Each number is 500 + 25 x the weight over its row's rms, rounded and kept within 0 to 999. Layers, rows and columns count from 0. Numbers have three digits each. The size before them is the row's rms in percent of the matrix's.

# q: layer 10 attention query, 320x320, rms 0.0589, rows 0-37, columns 0-79
# k: layer 10 attention key, 320x320, rms 0.0592, rows 0-37, columns 0-79
q0 102:481476578465513502523494476498521474502513512486448450508482480524535512472510503541526524486502466482471455484516514512482478490499481483514502494505477481494508489542544490547533505463480522528530475505522480494508502495492501460510519485
k0 095:473491526475493489523535497533500480509511473499485524483489492540460496447535489517470463503546460558529503522517504520484500504508514490485487512507484528509515487483535530458523501479457529535465507499502474507553497507531453498545493517
q1 099:511536483504506542527521464479524496521450508463511480544513496520487490498519459493471563515491497495509570577524496524521508505512497532548508494533501516511479550486469535497497522492500453502509500521488486540506500467541486497517483524
k1 100:489541498499511516500485464484537455520502501508533477492551516510509497499465489488425519514511522485464514518469520501539465475507490519535526527516500452499513528480489494511478507467475523479516508514500492488510473455527482537510502516
q2 097:481504486499524506533509507511487505505493479474523544485535490527509490512512499531534510492440446502579478520459486538544564492485489516544487486501484494564506501541536476494499524503524488495477488481551468517483511523472520447486540527
k2 100:529497477461498462477473497501513446503499493539512464512502486528539461524463477508467531465474472495477483499451492497540518483477496502525501514472480494546531517509484504537502464501531508519478489568497523500546495505492503494517521492
q3 093:511481473518521494516513508504515546465490516520494468551497514480520506484489542504489462516499503506523529489479511485522474507475445437533539510496484510486494486477499483501519484496508456529464467469490519512500527504455474500478537481
k3 097:530515505486495514515503511471484529505495497511521545520486532517492487463501550531489478475504555555511506493507474477482453447485479485489535503488480430491480448450498519471494457528498459541524480511516468495499471508471503483501496493
q4 103:463473484485455504545458456507496502474510527503503490505517498491468481521487489519545509532529536470501518505473514507469488496489462445498494496458509505483528508502503510550474518535526497520494549480512517530474527480469489485534452527
k4 108:545483455485473459547486509498489461521477501571506498499534515490484533504476493505519470524499497538515451525503489528466501510505493514499466544502537491512494481482560513479487469512456491483508486508558483512558507451472517492548487467
q5 097:490522516486466494454524488523544525528494465540464512471456448434485498510571562508508495551514471485497535545491501482517528531482509520465502511481493500502515517463522529523511453556512531435507469491504537500496465484501497474522542467
k5 101:496444478493537527474514516524531540512477505510508502461498472504551494518538502480472507482508463513468489478494488556490481502504487552511496511463498468521499484521463497510520470477529471490478492495524515510475487506503502517469531520
q6 101:481482517494498497494476466483526531539507467488485483519504499514487455497517460487526524531473522485518475470516516536471499498512478493473482473455490499515498505511480487506502508506525531526525500532461481488493498515471480530494512507
k6 099:508528486529500543493505515467530487505530476534521503514470486521468480472547494514484503496488511508515487494489514495479510469465432519493486515486504529518495521417501500522504519489537516536539505566479480513473532498523475530483519506
q7 096:511506546478532552527530521482524502488543493508527512491518507505485500529515487470499462473525504549503469470487500446487547528494493494475482496504479508500492540483519514487487500473491502559482498509524538483503491492443510535505503509
k7 093:472514474505517526559522503488459501507462504553559491502519507508517497562527488503499502487529502524496511501499525463493522496487471480514478505481496521465551478485509475505502532507518503546511518462489545528476506470531544522508442484
q8 098:465527508480518492531480465525505530542500456541464466497538486494527525517462472439506506482503458521505517465547536493503445539510496547416504509504482522503519565502469497496500484489519516493488493556499506531493472453547531521492546524
k8 096:484514488505515498493455464481522482511468498457450488515554506512518506503497500519525439469536511491462505496512536468485480465494504530487507489485496498536489530493508493489494484480506515502501509525454522490460524471542485510491529495
q9 102:519491507475496474493447481512537464472493483474488515469519521489499532491472541545506513536508500471467529546479511490534504507495464476495462529486506524479524513551548456495506488469485501535532463522452491491494531565534491457522537472
k9 101:549516496444510475479495517532500520524497473486475468494488519512512518533475502482537527504481548512507482497503498475524455529509512505463456530464494501515458512505490506484480507509455514487508498479487497494518508535499540501538538452
q10 105:513455505430499518527496510491513523528514503477439479494516504523481491481495514502502468467525532507518504468544495454493473469516524497525477508490497503494469495466480541485513522530500488495520527506488465533485470504508448484474453499
k10 102:473483504474500469553530541488463502451471474502477509462498526524484517476524506493544479516512526494511476547516493482467483526504557531536510504511481520525514473463498488525476491548498497513506529475494526517485481516510477556502485553
q11 099:533478507540531536499490496546516505488468504490525436545456524512494517551476487521498489476457491477546548517505478499478484488497517507537466488514474491527465533509512499489492480514471501491510505496480449498475520501495484484493488501
k11 099:518512467523500494518456458508472521530506492507541507502535519492510509515467503491521489575458518547513502494501514528481450505518528519509518476511504500525478523494553470503513502505493505489473510504522488457481563510490455497535518493
q12 103:562498516521498493522472497526487467497522514540452509470497534471519511475471484519492493495513474489501489466496517486484516506494530457516516465516506489552495514566518467489499476496550513513493519526501516490461491441488522471516494480
k12 098:539480539472493549516485536487441510480511467483481497469481503467516449464493514507498452507541502484516506433509522489490504454500547527516495489520557512509525525557546469514487491514513517508472480493541504467480549487499532489452494561
q13 097:537520486552507512539487503501527562492513498499530509530463464530487520499504471466499525482478491473493472466499482539531499486476503512491490524504479543499538499476528485496513497440529530502502468509558520468500486534545526496459478559
k13 100:460482484531489486521502579488536526454514493477504468510486472488486495498500474524465520476480500474560537532471502505494491498543491511491466505505483526492572450472529524527504483479542535527488518522519488526496503483529510496462511498
q14 093:519481494496492553447547496511491484509508495487501506526530493474488495525495477487456508518502454486510520475450495486496490467478493446505496505500519542501512467476479416482529466531517519532498520493483478526529491531517482509472544491
k14 093:491455489490485543509501531450536467513529516486526506534488513494465486562570539543511492511478512489458518501496517503493477502496479486542477505557515509560552489541490508507499517542496478496512531465526486474498515487502494511499491432
q15 102:459498518440492549493485474483513562480521517506480499488505488501492529497533463486516477469469449534488521495486517506517537505483496483529505506498509508482530528528507500509542455524483491469520502494511504518517468474514501542477516535
k15 101:525532534515524526522544462476516492541526501543484562480534521463496461524538529506510517484468475526501518482505521493497532515516536539485510494496498494486528500509523495517456457481495514519522472450521551504504520449533509529452503520
q16 107:517511467471479477506520499488472517488483513502497488489502529514518517514496506491474490533506491525479530545492505490531499482498526520529525491531508524520485460532568557509493519461485500462456533487476474526504481534501490530530488492
k16 103:473533514496517498508539484499544503476542471540480488521471483483514500552507464467491514514516463410514538524510501557522531504462544516475530498469491503521522542486493501519511494488500488490481506488524508484487479563516481476561518539
q17 099:520487516512496530499483506547521526471481594483521470520492506471517516470466572519480476471509518481512474476493501505484512484508509480494507496463489500516535516508482527499466523512488506524475494540506535491448533469463498506469480481
k17 097:490483503492464515501557507522519484504421552527528440523463507498457501499514532495502554496514559537526466517512489499488500524500508497454517493491535489514531507502487524512503518531484511468471453540517479494477547496476505554498476485
q18 098:490533481517536494473507501474543457573494478531525518523454505498535432509507530520466511505510510493472504513534515533512524433458498518510547483483521498474494526486502515502534508492465514493493499504496476490538523568516495468467499514
k18 101:507507496488510494452508489524517505524541477470512484595478499492488487489480482511518468485487484487472517504512510505510514475515485494513503545483481471439478551523512485515518507521465494478573531484507477486498492507492494514470476561
q19 114:482509460514525502471529505538466489518467509510484497480525507529492471504506472494476472515505488463518534519477495522497493484473477505463513555501491525485463508491579502480528472436570509497504535511504533500498488529511522496491510491
k19 105:481493505526504524467482507517483493525530472449505516480504482497526535455469521499501477522495546422489472475507502521502500528492491514476526464507483501520514467519555499507475516458518551506507480480536505509480475488493535523443491477
q20 098:461499511496504499567522481498479485491499518473550504519486492489515489508472532508461491464494491503509545465477514511477466510512490465538487500520484539547467505514497546503491491509479507522519470514474516504475541534541479502495492561
k20 097:547471497504467522530507460489513499496513492440520501477524486523463515495476494508481472531534517519511486510476496483510460463489507474493473487519489436480517505494541506480494488503520537428493482489494548532495487485488467475534533498
q21 104:504477540470527556514479498484535480496503483518506490519497507448475505512527531519496542519506534516564544519515484545522513499508468506504460526504489489513491462511476506471570449469440469475521539509476517482520533500490448482494504477
k21 105:532484508506531514508532506522529557475477468542518516526532522451468501488535520482453541514538550467531483485519512588488504485485511469511540489515471455509519481484504503487512467503471496493513496490479511495462486469547526512468499481
q22 089:554504490468478497487498516509478520535446518496545514578501487488501502542510481502521500522487514537480455505493472509494519469504505488469492473509524463477493478509518487527459499492508485515512508489471503544498506486520498520465524469
k22 087:505486489495466518461534515549510520528488525526472488471524480538483470495505508513501502497503543507531492509496513500462501525459499500514522513514492531530523496491464501473555503476497495495499504515486510475528487518475507553536503516
q23 105:449473483501512550525507508459536552543510523469513471517491517531521489536536546551528527522500507464503500459500488490483501505492554535506468516515498505511495482499498489491478456452476479462529483535462466495503557499521463474505500470
k23 104:506538519526520514509521533466537536511509507492525464477514478454518537508553476452464560534519539529501493512494499477559508474518502522509517501455480476545486444505490454484512541506492513481509476484503475503504500466508495451466493497
q24 094:498517463495515521491453451520514476525524499531486474473483498488499516497456559525456475481555528479489478461468508531486467530478502473497475469507505503482478509488489508479566510494488531525517463503548455482514522518500461479497522443
k24 100:570507510510499482505514500513493539504487522503530475539507542486477510502454555497493484497496473563507557483497515491484519496486475511458489526482518476507520485441495509495532568506503494489512478510511454502527516490486493500497528518
q25 092:518463528534502470493524485483514480513536534508491486492515510497444499494493524488525476482515563471537550498545522498502466506508505540509469544456508495527561505511516485447501456502528472484494496502511483478468557491485478478498511490
k25 095:551536484493530475487537495479517490544485475501499534495517491486474538473477478519472529476508467495512512513486501476504489532525496442562503483532465522502539532535489461493505505529532498489486445519468483548498538525501512481486501493
q26 097:483539517505502512522464509494490518523476520476481513514521531479518484501501493510481494498528466485507500511487541503495465502487487539508505519505506450524527541531499467491502548510484492469529522467502426481536477507506512493539525432
k26 095:522559516494500452532462504538462476496511503476482549523468484542521474497508519508502499525472495506466467487504517429512485507469514515482520528490521450526523527484506490522464507484484502539502544474535509478509476445495512505493502484
q27 101:501534481529498502555516507495525543511482444455477539526511528465537482519522490574527490485478473487518489502525471475530517502511490531534507513505435481528462491539492494498514471543549495533491509518503496521508458486490503468454521464
k27 104:525516498504503487470466516506498521495522470511468505583461504473525504522548476481532536508448524548514502496522480501519541466510503521546527516480476489546502496519511513480528521490497502493534522561502472529492466494494486479494528497
q28 100:493495468516525487486500490535480484474479510441485510449523514463528463509487505479484527507495518531476508568464515500496504483495565520504569516510463497452534461535486511482485491489507518494499505496499492490504498474522467558496510519
k28 098:478517457477523493499510463454509511475495536477477512480490506499523507547470525488532517522505440468530477473475499540510508477495516461500529475501494517460499495477497486494480514488515509491499509497556480478447486473462516538461521493
q29 101:513504480535489498489499476502506527531499630522526528488497502520471465493515496508452518493486500481457481479537495496501510546487478510527471511520515505524510463505488503491519446481481495500502516468489474498470491485456492469465460561
k29 104:476466502477473480490541476495491453500502532489513569477493511516510480491526530521501494544499522499466515516492486488490541555500477512518470497524513493484501508490530475489523423505435523492513492512453498535499517514500491487520458505
q30 091:525549492452478481548485486534515516505485479513495466540526488542510479486477449502550552488492478500478503517482472463504466472536490468510488489487533481443536486490442530513494504516513496487477462543474489462472512491471500445534508502
k30 091:479493483487519482525466476492512466538483551573507472524490492502465543441473538454521476515529461501488515517484519512530516487533477499486473557474490460559459491502477529498510489535486526522465496533514513525520516534528515490521523519
q31 103:487488485479496461509517517497487525516508484448496472493520481481501466511522500476480497536506529474527510514504506519512548484528535520474495475528503512500520506501524436522507460499491508481490489495545456515504493526563521468470484488
k31 105:495502498528505536507484468494476532495527504500471510501493486478529519492512471501503550495466458513529486494447488468484507560440458496505494472505472531503475481516472521505522469512518507478481521507522481481474484449482494501526517537
q32 093:499482494526486520537498486533482474509509443508488505458487508572467499477502531516516467473524560512529490476473484466496511480510470528500468516516484460489513469509488478475496545512500502495461456484538511528503444417511481477477546536
k32 092:488532483472472485484460509516513506532507505531523498517510511538476498501517487513472547475490515469469534514515533481522481505499484458551511488522470500455508483499564493501509525508530476498484499490476467502511461503481488530477488488
q33 103:502505499523505514484469514549494504506510438506516515478496470487559530496529491463479478464493505531475475496494538494490560518477491505472487512533473506532500547553483546520469527521465535503504504509473501513506508539500501493459520490
k33 103:497514487451505483464510470524487532501554470473436474492527474504530518518479486490515536471486471535480467467498483483503500518468503514462500492475479524531483515502478544525464547493515469489522520506470513515476500547511488498506502425
q34 103:488505508500497493526455432498517488475485540506473504497514480506445500506486455453477531447479467452480529486528537520494473491495502475501509495498504515487522497526496531499459506461510484482509506537544475565489493495479508485508495514
k34 105:451540540461473495483506472532473462472496506465491488484495485517507527490502496504528485494513479483492475527501518498493519503529542509450492502490472482529495492488514491496474495570492513514470450471497486509500508467515433492497503465
q35 101:464467487507493488498494555545473500496536512539460525494478535493542511483500467499478472486494465458515528446521488509505489498521531513518522494480470500513505491564510474473501495452509516484454533506529511503472485505553508531531513510
k35 100:494431509516508507497527508491503455459503487486447498478487500503489505496505474481525492455516515509517526461494483509481491468497512485506502501542448486514520530579496452535520518494521536499467505469519520550463525536514486498484512550
q36 099:492478504517532489503495459515513476510472527514472502496503478485491499466523522463507469518505466521514534492490491472457497529494528443557498498468482510492507518496477524540482526542496504554491504472505491438489473472506547500510470504
k36 099:544471480518510532525509497481500467508497494517477466496530485537476549488463459491492453519547538515459466470499489501473508492469481466552500486500524506493502507472499505494501480489513510506494495490502513483504493513488492507507450470
q37 095:457469487502482509543479531495490470480511508473500532472508478563472498480497495528472517460501510483448484528529496479468508529525480503483462485514482511472503489508523500478490543497521529542484485468513482449508460463469496485499510487
k37 094:440499513548484470525467501520501497494477509515501532482519501481487507487474508477522492454473501498505466468502500511486505479529507415553518502456498550486473526492505510512448528500484475479474485470491491480524462524478498457516445532